Weights of a small transformer language model.
Size: width 192, vocabulary 1204.
Each number is 128 + 32 x the weight over its row's rms, rounded and kept within 0 to 255. Layers, rows and columns count from 0. Numbers have three digits each. The size before them is the row's rms in percent of the matrix's.

# layer 5 MLP gate, 512x192, rms 0.0867, rows 73-217, columns 0-95
111:133143080112111160061143128134151186124089211097133109066067148121135132127162078137202147162121164140190138113122029109139119152136129121150133130115126118136153089089106128149135101118152109091138151050145123118114129108070127117163100111134166124127088191110092086131182123130153127121
111:141153116106106094125133134172055177149121129140128125096144088210116118076084073159177080114179122151176137118104114180192151169137058147083142116113122144156195153210123102164090135060182105114105146114079133190123146087099137157170122090153136160083111173137108124175150101097094166166
105:147115197061161142172123108155170066146140184095148192165158165134112158102112153097136117098119113153147138121135142114093123166133128158098133100100113119129119177086143165149137078173100107080103124101155199131139116184161060079165112163096125031107144085143201045063098105105141154149
104:133111174098182145134133108128167104106128099124118097072114188172149129097096080126140142138146123151090149104101121065142156129173063188111167138132097141133149113139131139168131153109105081157124125171142174152117144096084105066109152145220129097159148129127151131123101146107156162108
093:164136146126103123114118091084146097105127158100091179113076117120098119142137174145095134157099188146058194036103185110181117097182097127146123111133126074141136091071065121111106126122135096172119083045135055119108146178188087144212131167143084128137109148108097138124155067150104092167
098:097143148116176090139123150127103130113140071128107154083114101150118124117165148098087103147168184118086164069110120144142136103089146155132139121099103104115088113127142090171208162137154095084089168069138117142132200185115149107141112113157141151114127149088170106122102138083124175110
092:155107143130090076110161151135144103146151134176105158156129150185095163069140103143102133145138141137120189179047141064126125187108095139193124153104163148102114123134098165176114121145161161123134138091131120119154158142141150080163157127146101174121105121139110144138102077088099116110
102:173155116105130177092118140144131144148204160117108113165099182100122149145127175118121116103170111108160092190188130130117104060130099169057099139105104057133132113165132124125085062145120151138131171126116140080122091157145098169116059064146144148151143136118112158133130090091127142128
097:148125165157138147199158138161109073179123125128062133156132110255120137107120164150145103070076150156141120123105169166116162194144124105041154107148165071124148096175074093093122130092111149135157147177104126143106129137111133101119113104107138105098098140108074127088199088156107140131
100:138085114119143129125184156104150105101089132123116079088112131082115232125082132083154113108148109114178087143174100093142180123170168156128163149119072110116130121166170133169101135089151180122212109133147162082161147093137127141127088099106136140085149144123146085120141077136170129158
101:181149158085141094124183085140157156196152146148097185164122161094142113171085098165130126115150125118140141182117096110143149152188084167134164143180134081080094115174099119119117105105164150120077153113107156117136189097180122078106146114079136118083038131152110140088173067093157080122
104:159151098076121126141104158090101087163109145137097175172149150157124123106132117115147109087130113144074156162106096082105087133140152191109136104106061088128140099099166101123086126090103143087077050153154117151130203148073123087124107142109177094068191144130137164145173099156152116153
108:103153099100123158115184142038186092153071189121139123043092114146115154113127109118125151175119107126175141129162111090113140129108104183128137117180114091170130143123085111179116130119187178096159182147161146149169156101087130124118115127144157098122122108130140083116122100117141116093
114:143174175080182083108186146158177119112143097110095112119115151153062175159164122118170153167121140168067128080125113144143160129162072129142088150082133115087178058109111129134125113154146048101077095117114174126109192132133195142158099121062131119119086155129190108102175080126128099128
100:101148143072182072109119086151145128146140083116092188158120093135079116122074107110137117118127111111072149150145094074154131151179093124155160161135096163103092123116142156188150137136107159106186127137081153121081165154187121177120149190070094087151108149102133121113137103100132144101
099:167113129151179103129133188139136192183189121162041150144097115113186139113110136080096087177129123097149146122152062069122177134096152132149165097107170145149096066079105174155174123141184091086099144102134146115112171159120131112155156103082170127117127125050063127138159086136113105133
081:129117116128104107133153169052179175094126100181083132179133142112174141096164102135133119133186116109084151115125142097118117175122146087143161132098136139194146098180104116157059141174178128148114158047150134119075156110131143157137097162123171155137183090157171178100097112164121140156
079:127088164139189060188069086107135161155139083093146138160112085103113115137124126111125082109124101101094145097068139125091179114129147124099190124087111083153142103090136128105096091135149166134092105098197150142114096133135080094145117191118175138116201107123133138141166138149069108118
108:087120162123137088141136207166121101193128151132151107148155105150136147110118035082080079133083084178112168101136184107057147116134093105142074144120168098093110048120138113123150090118061109066099100140153181122167123147059087154149102095118137117128110117124111080105128057152188105096
085:107158139113057118108101116152086117116083180139169120169118131140068161122149141090145131153123122188155154158104195213218112132167127117095113158109110041134095150084130115135081150086125158144233122145126120109156147077104162139158080080151133116121112132148091134139168140178176096114
096:083148133105051174105126112097119157113151137157113201176104100124029169143126143129145106137163117130080179143086102120167118128197100156156135125158144069189157115094109113125147110183124170173100114102108091138100119135158114106175096086156165090135163101091155148134120133168075103079
108:110145106141074156111112110111188128161140091073144177127117100139153161070129177123149092138156091179109165132147118137169102183088112133072090105118080116136177048118137142159049133182118136165140104060144128102142157141129155111088129146187177117097125150068159095125126159138129162182
108:071095141164092095070137120138067097125033093096143106148123092133114104101137127132134173074160150190098133103187071147116174110151130123168173119091111137109149117153140148165120157113097080097178131125138154134103099090132127123100196155096153194130158197095149092122171107085118088163
100:117117070104118165161156158091136148115106131147091082162121060118044124088096128144157065125145087157091201144142048128116098121116085149114124130128112087204142039108134122133107108181141096104078123108161109159180087131046156137102151139128132148105125159143125157135182156078173166145
085:084140130058177113122161132134113101162132120117129175152099137105120138084111167096148115139103180133088155172128111116165140205186117177157096173153098150175133093187089165143154093144151168141177081130138126142127139141179105181141120117173132118134055147157152147150098092062163115076
089:145123130154197142074168149125150144107222126102132160137145107142134081086117100148117148158119160139159117172128081056139220142173110136146164125157163080163182128135114083134112142168166150147160102100142175170176165094086138146235100101113143121124121168146092096142099068073121138095
094:124126065105100094108107105122128119169120149114112116121081136162055125069152101062096087112116110172133157125129135057115196196106109141169151156117131149118150131165142080094143084087111079092164135134143120146169152116125113102081082212112155108095137177132086083076178130065172158141
099:104135160102146142075132174180080167181143087137057138137084153135096214125146090063081102097129133124189145111125138128117140102111089182110158149133069103135152130124123145124177137147132151153134105128139111202178114113113129149125147143105104174094182155088124126129179081120120156112
101:084154138124073130076171129131165130138109155130098126094088122126175155121179157078118090120120174154157134152140121044102151109092129162109140168130093066079107124098136104123100129126113121126126116107105104171162141139131118140186050070090130107161122131164128081094098071078184125117
095:143120106086152110121127133125132095127109124137077133103150078151188103092111138088136166116187115106102164161152139099110076181094129136084112172106080117177084181167115109125072144117112189099110120139110141177053191089091145138178124075158158157084039128067115141096110154146161162213
103:141093143167102173134145141114083159127109112126098113125104083141150103093070071089159125083136117143139194124168126079134176123183063122123092158087142049117169135189169126153157170136112108112060130133138068162115158147120126153144073134129161141089124103121112184125162100111107128130
101:087141107126078146064126163104094137152142142085151199084095169147172157109183091124145103177159151111142170118106165113148156198101086117140102117149174110111175158122128116134141132124165140100121145128162157100193074158134122132141148172126106111109112148110085146104145093101116118073
100:154100160102126122110126219153170154133149144115138182211123061186173135142136104137112145127082150110160146126156158096126151134156183087099118145182124137145150134147132159140097117134103160166138092136160132156178121143108185114187109147110130107137089125201134108104166071131176110095
104:140201131106168141138185153141152088092123110149111125120175104191119142140106109103150112171100117131058149095099059093089118096082079104110103135103135139179153046131079131161093100170184144121063105147184143165106143076099084080122144096124130138088094123116129183121196115117123081122
098:072150118095118143158161112157149144170099136125075207105083095126127144116108172153115151176179130146125143126121119107128146135184103102106105064187142106112117202151105163135158066126140151160114145116181106129127207101133185149106118123176128084119127211109093146085152073134119103072
089:110119151138084126129176163090100107148106075086104151207105148168065141110135127071085101078129124069177137185143108098094102123026121138079058174160104133125076058186158130118137071114094091100153160090153113152097079141108159161116110134169077119137109123154146099136127144056159164128
099:099150199104063067168077128136160102129120145131081179090052150127091132069074121066156110141152187124140184120165117128140132189165099199169093149182140110171121128094146129116096096116090116171117145094128127210182116144120146087152129155154114144184061155130110129118142132114165169154
106:158194105121136138093152116126092199081106159095145124089063097141084136149154099088129121154113163181146122137121165132096096143061061142089096148118157170082133108158139080141139114099186172103118126055130118148153140131188118128157117097135145118152162149067137113085101102136212053097
095:134099109095124141145159128103173064101133097109100155165124185117118169126068101079182097171119052174132178171136116168122125147171112183142112130150135116122160149140129144162078050111118144102088136134181124139080121101071113136144107099126148195111162175077116100101148153141175115137
089:145116160135184050099153142152106138121137130139080185140191125084146157084149151097167097145133141099137146096192122089071118106136133161145137187093141120095131185175153174121128134143142050080135174104165102143151178165151117105152100150129073154107102158092183092124180124153081173183
081:116141142114158056122150130151134117105178215143116141076106147150112116088163170093134111152135159228155160153154124118169154118171119122075104162081119102097152089161143087104093087099115152093131110074114133155161123073133096199101098110146143091087080191153116104065104081108136131088
105:134131192151153116093104102155105100104141146144100146163147146166146136111128112123096114113114173107084124056156061079101134105088099191113179123155121154158150089090113142162136077139156189043122145119084111163120153158153156103119152120176213151118142164120140144128162111103153137111
106:065089194082124127129146150119132133144069123162101129139168140165099122108123165152103166141122171120195099108109096154104133150141147174113148198167130119111143143072194162178169111145121146092127142178222165163190125083087155137101131131170133149120135157157074137130109110034105111071
111:167083138078100139121193125171123145151122150087114136141108080098092158130082163158080182120133194124102172123131082119119126102125090164127154077133146165151124170097093111166163087115149132108101078141139160176100116139136136125108112208129132087150110131029138101079095092172165168101
099:106124126120114126123122132190076165120172106140120146090092156158114136129164087125092175102101134137117159211136093086144156096096113163090090117130084141107119127101121145123084065177160159084039141124117158143120183082108152172144124140159143128092209143105121050110093108085146116097
082:153171181139119074199122107113075166194128124131097163083111188175084161068135148081145120064147131122111133080138142134164113160152108102160112120121170187097101105120128123106175122160133118124129158074104067186122105079132144108119145143104172124141104133108154159139221136165113168138
112:097130219095159108139134120130095078124113148105129137113180182114106131074107102136107152121136148145094184157094036109166160149170123093117154132132115129088178107146138112136132090108102112142110117111157104140125108121096050106166089109123180130120116162136161123124139073095122145154
110:119127147122146120148115136151139144115141105152130137156093196156176148162128163065123115161145040147152110132184069125109106146125147181096105207120108123144142089138133136207141071123139131080161111157154160118140143136170105171056123117147163141157133128097167126114110119083106088156
096:142136151138163108196132153152176103131077150109109079155136136082114158080072111087101120161127113165111131058051119160124086131137120142111052136147176098124179128139112112169087098161132081120134077160146118175144117144100130140077131124168080101121148117080128090154145100097151181189
105:106118103156133135150134127105119112143163146145044148154069152142091130074151162103134215169171174144162179169130103099143076153134163106137141125160142158109170112149137137175142134140097113160115109104150095186140161173153116125117098135145159123125069094150133138100162132103208124133
087:149116121092105160192158149108149154087123154145139077123125167119168189117080114103156076103097125102133164137110086190134107126162164169126112147144121111100132097161116121160130203115111099137146106146151121104133156204110198161140109144152055096095130072091135166131152157056108096150
112:125116137104118107145170072102125145119150109078135150145120127103078108111147136136138098081103169126052105172142152141082157164099123149095167151120147120108143091080117147123088106151142123114187092131148124126102129131199116129133132105104118122085115091160118160109088076139115121046
105:118086106117134117200099134119183112192131093133146126107130096173141143180060166088109094107117126125127144129128141158115155085130066128113107163123076186140146116141095103147130068192183109131143078124156104148199133101173142130110132127098145114131073170152116107102114149065090167121
099:143088100167096061119156114104105158149157119138073147098104124141145193144124118133100148151146118112137180134188105127147127094181135152200170167147119140153105145131079150152114142141096162137133119127101163102100218161133104237078101104083157093141160139163074150121142119137152086074
117:155191170129145166155163164088083087143105131142067158139090162156121155098103139143178088159139130161100134156173141090115107149133118175106185119098085146140103115103123182174065079110152123155128120125132173120139197085150169146163122122162179179094141121094143185105088078100168155128
100:102138126137113104120169119124096105073121102176074097136048145165179131106162131115066104137165162106137129089127150115122092147126151164076175160117163058216078112081080160141207136176135068094066117133158148147155139140143170095095088098121106184118143096111105125122126071128117152135
107:142164147129076114148170129141163184107176109084106106152119134182057105138165121126118106157169132169107130102156146189132124091128061095112197085136157181152116123111122090155121119166121145153159101133090163153159150173167181165131097106102135093208132143144104087096123095052136079042
106:161139142131182131105147115088115132136128126096090158118103110195131131067138133156154156179120162169140134128112102153162055066124140104123116091140063147117149115142134126113115153154100160055157172123132089129094132187168119149133135112110183107096186146102126053077141090138148133115
100:132108152116151069107077076152159113149102150120119121155140108144158148085164137119128120159126098100174106159208064151161124080146093110133117105100097103107091081133120116151181113082156153057099102150201150183153144124182122088150148134125140099078119086164159075100097106082114154173
110:139144140099193141126136066114073161119197129118107171135128167082124135105149074095148093153120131130164118218148128146091149118186042108124153141136114094089063086116068166193147163075101172075091137123130155142116128156149129102128112164109158176109149097179128157096109096131080135114
095:135065208099149109179160150153110133132071164134116149147096112110095105151145148131122092101082143166124145123118142174123152134112105179108117048113150135073061146122107161147076169149129080115115184108169108197151115118160137127161089116099172172114149160097154157050143115122196078165
107:161149185062145143138127106123094115192071161135129173141113080176127090156175097067149117100103103152153109123107123101133143134097121110084154112140166093084101120073088090128111128133168162113138175142109175168119172110124089120162091151131140063155140089104088136125140068093137136040
105:130095113085155130124187116118104142102127143135135137150152088093155110113099084093141086099066100156106162147182138123133149112177127180140138154149147167137077162138119155187101039141153151124094093076141151089140142102113169115133120127118111119053141127131107143107139118120112086167
100:111083166137122169099133104094137099092148127133032139131153112162133160070089055113084115065131109155072201127157131163126143200133107142183160110143173142131158119080109180151119110132111154118083083134158152113145161195137164075144153150131121096104075174149072149124161132117143101142
115:153100164113114107160162128135109133151145121149061134106172135159101134081077108096132141187095147120063120177138012144152148175133118172150122168199132177126144060120094187176135160181141118132099112158149105179128160143135127112129133107126172095146149214148168113160201114127140138137
118:107114100122131174143133180098122070156101101056143137136141094143092117118073144136130127142118105146129178167140116159093163057167135144114107099189093085111144103149136107156068117111168166129158052173135078123148159156120122137166130148135096108166062124113131146110148114142119098121
102:085169108131081110128100140136082133118168172152027100120172109134168135047159098125123148192108096098128135153155101107146146084102106108066127150075132131153133138145089127152155130125160148139144152052097149119120147114121189121122152113099117096119135153199097128116138115145168138078
108:191147106122172117133106151108100142117130089180119120166099142096106126043136118047147134122127179116091188158117170133173147122110114143078109084153109084132140060045116084178082149164098179096117123104158159126127139112043139112134125091146148141147144159153114103159137111138089184172
099:107145169155140086129132101158159114191103143104105180131153114125130156075156166128192082148109145145057111126104158166100111167125147177157129167135085130128096104096173160136164148153130145127138164143102149142120188094066108148119134155126206151101102176089101184099176092079169127129
080:147120144066118151058126167163149099142051081092147158131159136159136118119081111128155062097132100180145108092102129130124124135157123106109054128079159085062123128099167141058139114037147148100177148118120132130130117110178083117147093072146134159087135173133154165077165075153094106117
093:081109096144187174110094177162191106169179152108127174139147080109100096143197200164207191139132176138136110148139096133099221101140134080039137106116101139164127118155120105161108108143126096141167123107131158090072132153125092109075108164112145104122160148130173091045097075098149176120
113:104144182078127098082175099144089139108157110152119133142125154138108138128124158161153126143145135153160107149176088180150115111102112128114130128119152095186117167106096165152104094148095093118120088068186142119183136121150097184145062112183124119115119124101106155087172142036143146085
101:096159182170125106142104120154124133126109150102111117129182134106141141094120158054174101176102149139082119208128107116126053148150126129136108148102061160176157129123150179113094138134126143146105083144118137153117086147131099159191090083077154112111087112109150149102163083104146172117
093:151121175135176071167128101165174129197184088145129191178079100118105123064149179067078108169153130159076133172101118128102109168147125156182102174126150147097081137119159128137139048154126100118147158135144113201167143185130113089103116130108154136155153137130140154108163086124174157148
104:129111176125136115148145138093140079119133130084094088046161146200131159105120165163161167149101136099117121186103104157123130180099133126126089120124107161174141114142145160163052129148127119150091046079164088102178158098121127147144098117096171068051103145127100111117167121118142098091
116:158212150185136138116121139112141096176151210187131130131077130127111130069132180126104109180165181144130172117123095091174208127143113129154135174114102133138136152114044147189143084129110155125141117099143101150206137111141094096151108096113106080163145111111100092125112073158153144158
103:114130124117176166140153155101150106112084132144121202141077094131140165126189081084172135106182170142097117177100080106172100042128139162088188124129132058161159104134131063184096137148158128145134116160151128130158181129124100083149160153105091135140112140177094083142122089211141099130
105:145134108086150126151155083077064130138174121123166101113107062117137181151135162098117163174142171113165154143156095118147081114141109127027094166050123105125153100093116120159186137100157105104114129086130106140169182123146118119103098151159116162074142163144111144100073143116130132086
097:133142164128126094153130112125158114083187149151100161092097112093141209144106101090112066098155126152100179110147194140044166130107104112100152118032173118165155134151143123141139106131142132165126146078106145167101105108145086073122110124143102101118070158153138165078171147120104056130
089:159113134162119054089171185179123142087209128125106170102157142126134174148181146141145146119171178120087120133098121073155120111130132142149079148090118110159144063138092150127154118138061089122129150097084101128097181204144171145141083155139127169130100152141164105042122120149134170181
109:224175146112175117076142177137115134148126058124140118147099140115163143107110125055142116146137084100131130164152090139135145160152089173098114138114159073192137089119132165182122113150142151095142114147115169168140114150113082132122122133155104157140153065131137047162145096092188139114
109:144146145100191097107140111150067171098108096118145114095158126166145144129103144131160187162110137148110124097146036083097090116138098197094205166034114130187103130177108167169118076131148136119188132117123120153086136129175085062101094122127123098079146128129157097147090142093135101108
093:139119157132133124085144143106154070154115218167131104115152071152131074119101109147123115115175127150107189126140108181141144092089120085190116217140075126170113114145176083157114070112120085162131098069127155174063138132097149164129098092068136159148094138100080134081125100141136139171
097:126089156053099099110155148097109154143077100120099180141100124112158155167103153059091091146136160153138139171113093165176124140135132126076074147101153075096134167132105131158166139099129149143146118113146137133148176139127157148160119124127104139099171091085104132134206109134172102114
106:052115133082121162085157142079102131081133116136124142091114121126108139122123146112111143180145137091095148157125128103111187169121091091135180106202097114172102185105114109211123072182129144114124156076181119166162118111145108096092137144112098114140149149145143100101104130084139094110
104:142165133149087111048197117112142055169086151055150127155076133173090121103153145103166115136123099135162106204166149093109088134180094138079135141099122126151137130089127096133073124097067095090134134177120199138089137139097107149081160122140144110145138127133104152137099087138210116161
106:156199160175108141102178117144108149110186147169145094122131133103101097109153119116131164101174140112162161127123099163139103158106060156104146144112154074130126117133125130190120088050098151058148154099105137103125182137084114176151116126123146124127122196094099084106082133135151102123
098:067104145112111118138121123205052086159130124126118178161122150181105148088153149110149086100114161133141134148112135110115150145152123122096108134119138055141107107137124183158109096167089110160104089179146112071209140146082156127127085123111151128134143142144075099113160129098122152105
088:139090149094174140057119140064070157097157181101129112105140094129112172151118141134100131150112136148162155099178132106154119123139129077151126147113136141103123137162160162172129158102154099115111104153117100197151135098095152171167145114120188088133153165133163186138116131101138120109
106:142132124112120170113158152093172082181114213131094140095120154115078128179092096125150116126180038161173137156115094093155179144145125133124175107107105138105153110122085104154122142141114138118112078175180128129134217139034168173107112124171130140151124122100178166096125098167124131170
092:193101109153055176106088114144116138127111136136107141125070097125123204102105098053109165120156168186087151121095109116100120103128123043133131117081137170122145129106126086165159135101115161116223112059119144144094144148174129146122127165113104160067108076143115093110107148125057114122
110:083145126146137112051088137132179118142200121112095132194149147163152127112140123110151156162148101130164133136161110092140111160101093139105196174122147120151152133106157135159108122108125091131193145072143163125139148115110130116122127120134162138110040130136115120089171092105165073084
104:146080133135171096112149114185146081095140123082165123153174184158097196148166118126135105145152173153107157098058078116126152130119156118160082132147166082168142092137076086158147075132106078063101129141128136087145135135098182123057049100150081059143099170125143139066146095149175142115
104:123085173123112126122140126066154121098120154158118025127126106160053162133104155056107134072106173132138181165122055087127129130118119116123123123121144130171112152164122150116140081149104127113045098160150135118170160111136111145124133075097211118137158119127171111145199144135142138095
097:160162178197121105108109133108091127140078105089131195128100128155114137077088178098151074105090198129132142090160148073122182157131149173151125124135146125092157140209130137135117126079141151172194111134115176098154125093191146116098096117151124082102157140153093113139141064033092155110
095:136121151135132179071105160049131136192184117115119119150111150103099178107101156113088109148148122118075162159120095177121068139091094115112108174118119141163227104094071109134143131131181191137083089160162187137174151161131113043105108095107160121122113133151143119155099100066172076146
105:168147106070143131113183199119180084147126123109095153163104154154112092082129199086109122124169135151140170187172082071093092148133113141117179064139070110146139107078172100167095085060094100075151105136095106175168122131105174157120131101113219146081120176105114092144141122098155160156
103:132089140167160132107147172114093135097156207129092124050138113137101144153108086148189120071101114228183157131136117141155128133121102156105069155130192140119164133067090127166153110083103143124133156102112089139130129125140142139128093153158084148145141118108220143075150119134111104116
096:135126158157066132139099090142121136140143074164114134103094130211153085133124140105134082116147133121117151107175142120125125140130067164137193117158162077184064090136108123199129128084147088078123122149179058122086147095178096082185114106153101120127126085151163155146095160111153157108
109:029144067092077127116148119105146117149136128160129123160122129162159114095116127115112098135155158142043182159154103075173124127132098155121127163121140129123107077161084064138097086153163174117081163135147125177134060122182113142078141125099174144107036127081110138122102105097153092078
100:069101149145102092164131148139115137132156170103142117145154121132144181129121092121145098173119103123088221109108104141091153057126069123091078170128146096080167105161120105212081114155142058137141118119152106129146112168171113107074121152113063130161152135167132111099169132128134066127
094:178080140105113163102117102172121115129117150085132076165114136171166086135159154124081121103120155121113073195178124121089150158199160096051130156124086140184104070096085122126161139148140099158171128134128140121083149113158163147062143113145095114120183133135164145102110093040119111098
100:121079169174119136148111144132089110136130117139082152154102143171084145126114162149114088157219191114104157055122084163090106200159137122162185126145108157173192141147125177170123092119079119115192092100124125147168144162171113164140173145108144107103166160127087145138161116072068142122
111:125139116091092100146134106141158130155126142091133146096123083121105179128115201085114154111200161183081144195132102137120049103169111067150115165130154123106074056131141145141178069078123140131095080129173137157108126104181129124124183129107123126098147133087145122094162123083170128118
105:130107072125119109144178165110208121173100129127138192137183049135169169114125109104175124150141175153178091144136155165127171141148136174134059199163117118129177105135114090189125150127145099162139115107146088133129144084183106130206088106100136158125107125126119114117183119113101089093
107:097158100122112107167165141135136150178132180117117174140171128131108200111084109076192155183134132168128160142101144088140109115163079134127132196121059193143141119150143104179079097111108080153224151111132105193169125139143156157114116142140131088137132160156164111110127124126156188154
097:082178155147148127066136126143080111149101121064114119072126174064125127090145204121099148178087089125130111104102147134128091157092166163106184169070072088146203101111097115163110113150150137130140140150161127126096122138118143040147117111161118133060136166147159105115159134126119094139
100:136167082097132103125128191135129134145161152110084113130111099203089125111068096097048139076164122141068191142083147165162106119128081116069124098169150126133123107140133107136108124184188148135112116062113121186127110124091138153152084068100140120149135158148043142133133097112162127097
096:127090141115117149137132141154175147080102206139075159157127164172164146088102059121133148123130158133067193173141088130130153122141143116207104101114160114100195077107106068150150122123180141107131094082107109117091165154205071134130153137107107144140095114087124115124170084153134125154
096:061127109106095101149132073151142121174114120128112119190158118158105097140096058104083171172106148101162131170151139101095141102125149122120119112190099110138147057181145133176092093108137107147150055121187101133098101195163157119100141167172141167106163139079150073125191144112157122134
087:175177118151139148108140109076182163028174097059114131148113150120140155154159097122121052096117101140103142080163082093075133199140063173149156182124133097110138055145122139151167081156206146104165120130107127137113126163102163111046109126088104100123125091104107141145170124111058157077
102:205131158151069120138163113089173063099165119148116141162108078121149118130088159136056118105082136120108171161189119182136124177107145169098089150101090101085197090129102140162080134129081091147095122138203135181112115178124140102167159151123093170094153086153196174145133121093125093170
088:120073147074141183105150139140147132088072135114092186151107141110106139130126145112131126102212133166102137124072103116114128167178082150100143166104074126187128142137094122153139090116095167125153117086178188146143159131141108143141072141123152108102131137095099141095173093116133104122
077:150140114145115116100102163138076120135178129113116118188093132137091144067138107114109099100139162144138101097125128096154116149093114126127122071098126075145176103130154091133166197184093104138139153124101157119082160180087161064181097152112050189087115125122140165066128088071060183064
089:110099082092128100087179137150104168105109133177065126112149123141094192062112069131144058144130112135108130131061125113079185121164121139162119107122129160122129088059144127123150110212116171128131113096165171158135131173093137157059120148170166174144174135136113092141146173076164156133
091:069157100178165114118138202106130131145141117149123114174136089168110184144147084134118213128074124120101183106091141200070141113188135115109121127126109091119173138127097036183153161164132139040205116090125089144159151129109203147131102112100137185146139168143145097130129098103099139091
096:100073171113056113173159155168166121139092133183093165151112089154175148126129097152170139127110121133131111127059156137167138141096121143165119169175151119068132080148136083162126120109144047100156163083103114129145181160132111124211124171130110219134169163073169155119180155106127118080
103:146118052075148172180160146102078172151201116080150121153069132169110154119120184148161173165158100130111147182138080102149150120126128153120186078123116113123115142140157185164129096150137126129154113064100153112191094138151086105134133172126086102109066101083062085118167099126108109124
098:122114169088184099119128100107108153136124121111107077130117120111161148101079105077119127182132134145134160153118093083081099158160069118102145127152151118127104154108107149135127056093154078126104130130092196182148127149107094069141085100090095124127112116148143112127089048124106083194
093:107172116143164132202167090068085066174154152118114134120135112104194160100108127102163088132097131149125153098118094142058188119176131089114090111102123111091116105121093126156136121144099065083120115141164119141092130157084145170076139136107148181115170149108107089066195097058124114071
106:120127112107114102088188139080135129078104176100131132086141150093079131147108076134142144162074145166153100143117155137158165105195100095122130125119095086120128169121063110140103168144096178093125139107104120156121136145149158197167139119075110036120112125102160095161150116127148142126
086:156159148140148092147137097114105105098156140106137149176130119118124154096150144139108111054197140160112164074084128033127161103114090091106164096121150103157159151137133120167109093117087162105170091067138119123110105163130133118197067149172127111137154084128102098066085085168085120109
111:114166143085133158142156102138098072187122181132126140082129186132116173083150126154175149172153136147062209139116096143123102105128131155164103170082133164116140116180112136154141099173160098125121165132165150139106119094212096153098159126120132134119138148095156147124107090106105092086
096:133079138099145072098163155089083138190086077137163116193132128072121174107154160117137057125142166117130117125072126184123095164122089155129148193141137143178122168123106175136157144175075083106100123147153173156101114113102153147046121128219129093176095094122144126151119133098132100179
087:108109156139070131111128143118117111153080115111159131182126129186124104141069106120102122120151101100172107097129155178099150119119092092113081208197113120095144157168192066140154108134111173094090113136214138208155117125158095083118113093125133133193106095035155106122111117093117119089
111:076088121089147102146164170161142127198108146138125111129117137145142140088107092107106144117128108102068161086084154106082165159137091150105149080133122136107169108121148104167169068182129147113102102158163087172162119124153127143069189127136109194085153167106169089110129125122139199091
093:174121162148096182133176091123100115109071149055105128167115101113088159130093076039127163146120169122090138160176133140100138139145125148128085133111097118087129137127141104112135071075107094125172168092119207138189122130149104089139151117078127134117157100119118090127175117142105108090
104:101151127119179113124096123064106132166143108142136146122154133181123170083095135127168106141130146144112196171148058132139120146114079111129085113072080111146141093114134126152097079120123126139116086076129192178116170179063080132114149054176104116172148136176092166131212117142121100151
095:120145107117113104158133160161135091207097100132127114143172119156128122102147203114223105151183118117099090159182117170154097132144089123098147192143129056173088071118138119177113141139138135111132077103167137149085072138118135151059188161143113131064068146151184131155111147066095128142
100:128146115098102110122113172148091141138188140093094122112088101159069180127139200090095155127159180111166163107167097129133166081179120147096170083087110164121099126125079149165087119133156114173155183140078112167123124184142143141172119131149115052167088174139153114096130150085177097130
099:115120150106116124103156113216111126125142129113104107126055125135133097140131159156108096130128132142145169122160169157105174203114104133127094109161153127170123148116130094127090113232112083121173147137094091110106151087148151121091108142105148175115117126136150112114144107108176090106
095:142134142136110105099196088159137141157107139106056105161122119147124182103102134140096122151175078133089160144139120092088189166127135145173075085074128128122139142115108101148146086142198111096137127111110214071114145129161058150089140126133108143171158110073151115114136124012065154144
088:114078126132115143088128080153105168150119112153131071109118124140164133132113159126127144142125094142137149063142153189150135127108158091158120094154134116083140039126119121179126162177098113188098137120139099094169148137164139147069127192155107138171164169167139183088125157044120151145
117:156113151067147102158161120114157114104119150126088155128152149136083184114138124093148124116177190158129147181111129117124161066131123124147162122162123158215150094131125159141066151140074131135155044149131116163100123122118137144121061118182151126113115115107149117124120167133128217164
105:167105143115172052147123147148132118130135144114094095129121118098141116154152129058099139160151110117127136068148081208170159124233097143086124166131063104160156164125122088192162161086104123092156124144103166210141150146160116156137115140101131093115128104135119122129116139142140158100
084:194165095174107125073111109104135065111119124202161165129133069100136138140113056117143177157150128146095205087093107089083153132086127140136099129132083107144139103109126073128098116109128103115118096086139133136180165107116129135132098078134122147158106108118131125160150062159163157143
101:135127145145139154107158153193146193100157145150095090117145088121155161138153132098109191124146152163144111159112109128167115085113118109131116126087111144194096127050149108165096149206108102066069142088119148135154181105144134147104177180101166136105140122118167162097148114150111142104
100:119122215081163131105156098101089102120124095086145111063101180159139171139103067110092131124152152151116130156092123153147199131081092127141132174124112090117082128134085120115075076153109155057103120109117191135115110120156132092154192137068126130130173176108091107127145110056123158070
095:114129095143073146105160116085166126117137130125077102124114131130165123158112081125143142121080143148143117165101118160132170173125111146066125096127078101155177084048143097152104170142125039162155099143093161178128116128119154163125116111138128122176150143117176143166125056102104114111
100:124155144100089106083131163129147107171109171098173140134047097143086089153108149143120106124135124140104114127114130084145180120170145159079127132182097106160191128209063103123158114142171131112174141151171133120151157073165124194205114112146169090124074145136128092103124126126165081089
118:086172117084142057113099134088113102150119163085186163098119147126096156090187095089074174184143154206115106168147100125171117141120142122102126067110145113141188106148144102115129124117106092092103143143151160111082144125115110137131168095147173039106158134169215199129156092130133074120
115:164059118105170111087110057120133131140122128137135114076085135152116125090119122099111123149131102147124114155077117120134105151196075165139146129095080132217089097097088114119174160152112135134132098088149159089084148131111120082081113113165106126067150168166131107093169092063139191152
099:061095126098098113095150140144146085119117176173098136145122119108142160172127084132109121099118146156216130134187134103211123186116136133149166159145167154133079168127136066122135086129136094155119083117145158144130162143166135095055150106139098149091059138124094144132199054112183144085
099:149130132127123078162147187073117089189169134126082156159107118160142166090103162089155081088117143143140169160128114196153091154170085117119112176141120162125106110141102172137139082125105087103124155081183130159136136113080173120190104107137082106136133112089133099101117097096156176114
098:145151109105110123111146111193138196121165113129162169155097160124126225153164097063126126122135137162083126166167116159114168125114149131093109141161133121185082144081122119126148129156135145092119097178177145164156165095081213127118064148123160119139165115158134106074116073133182078106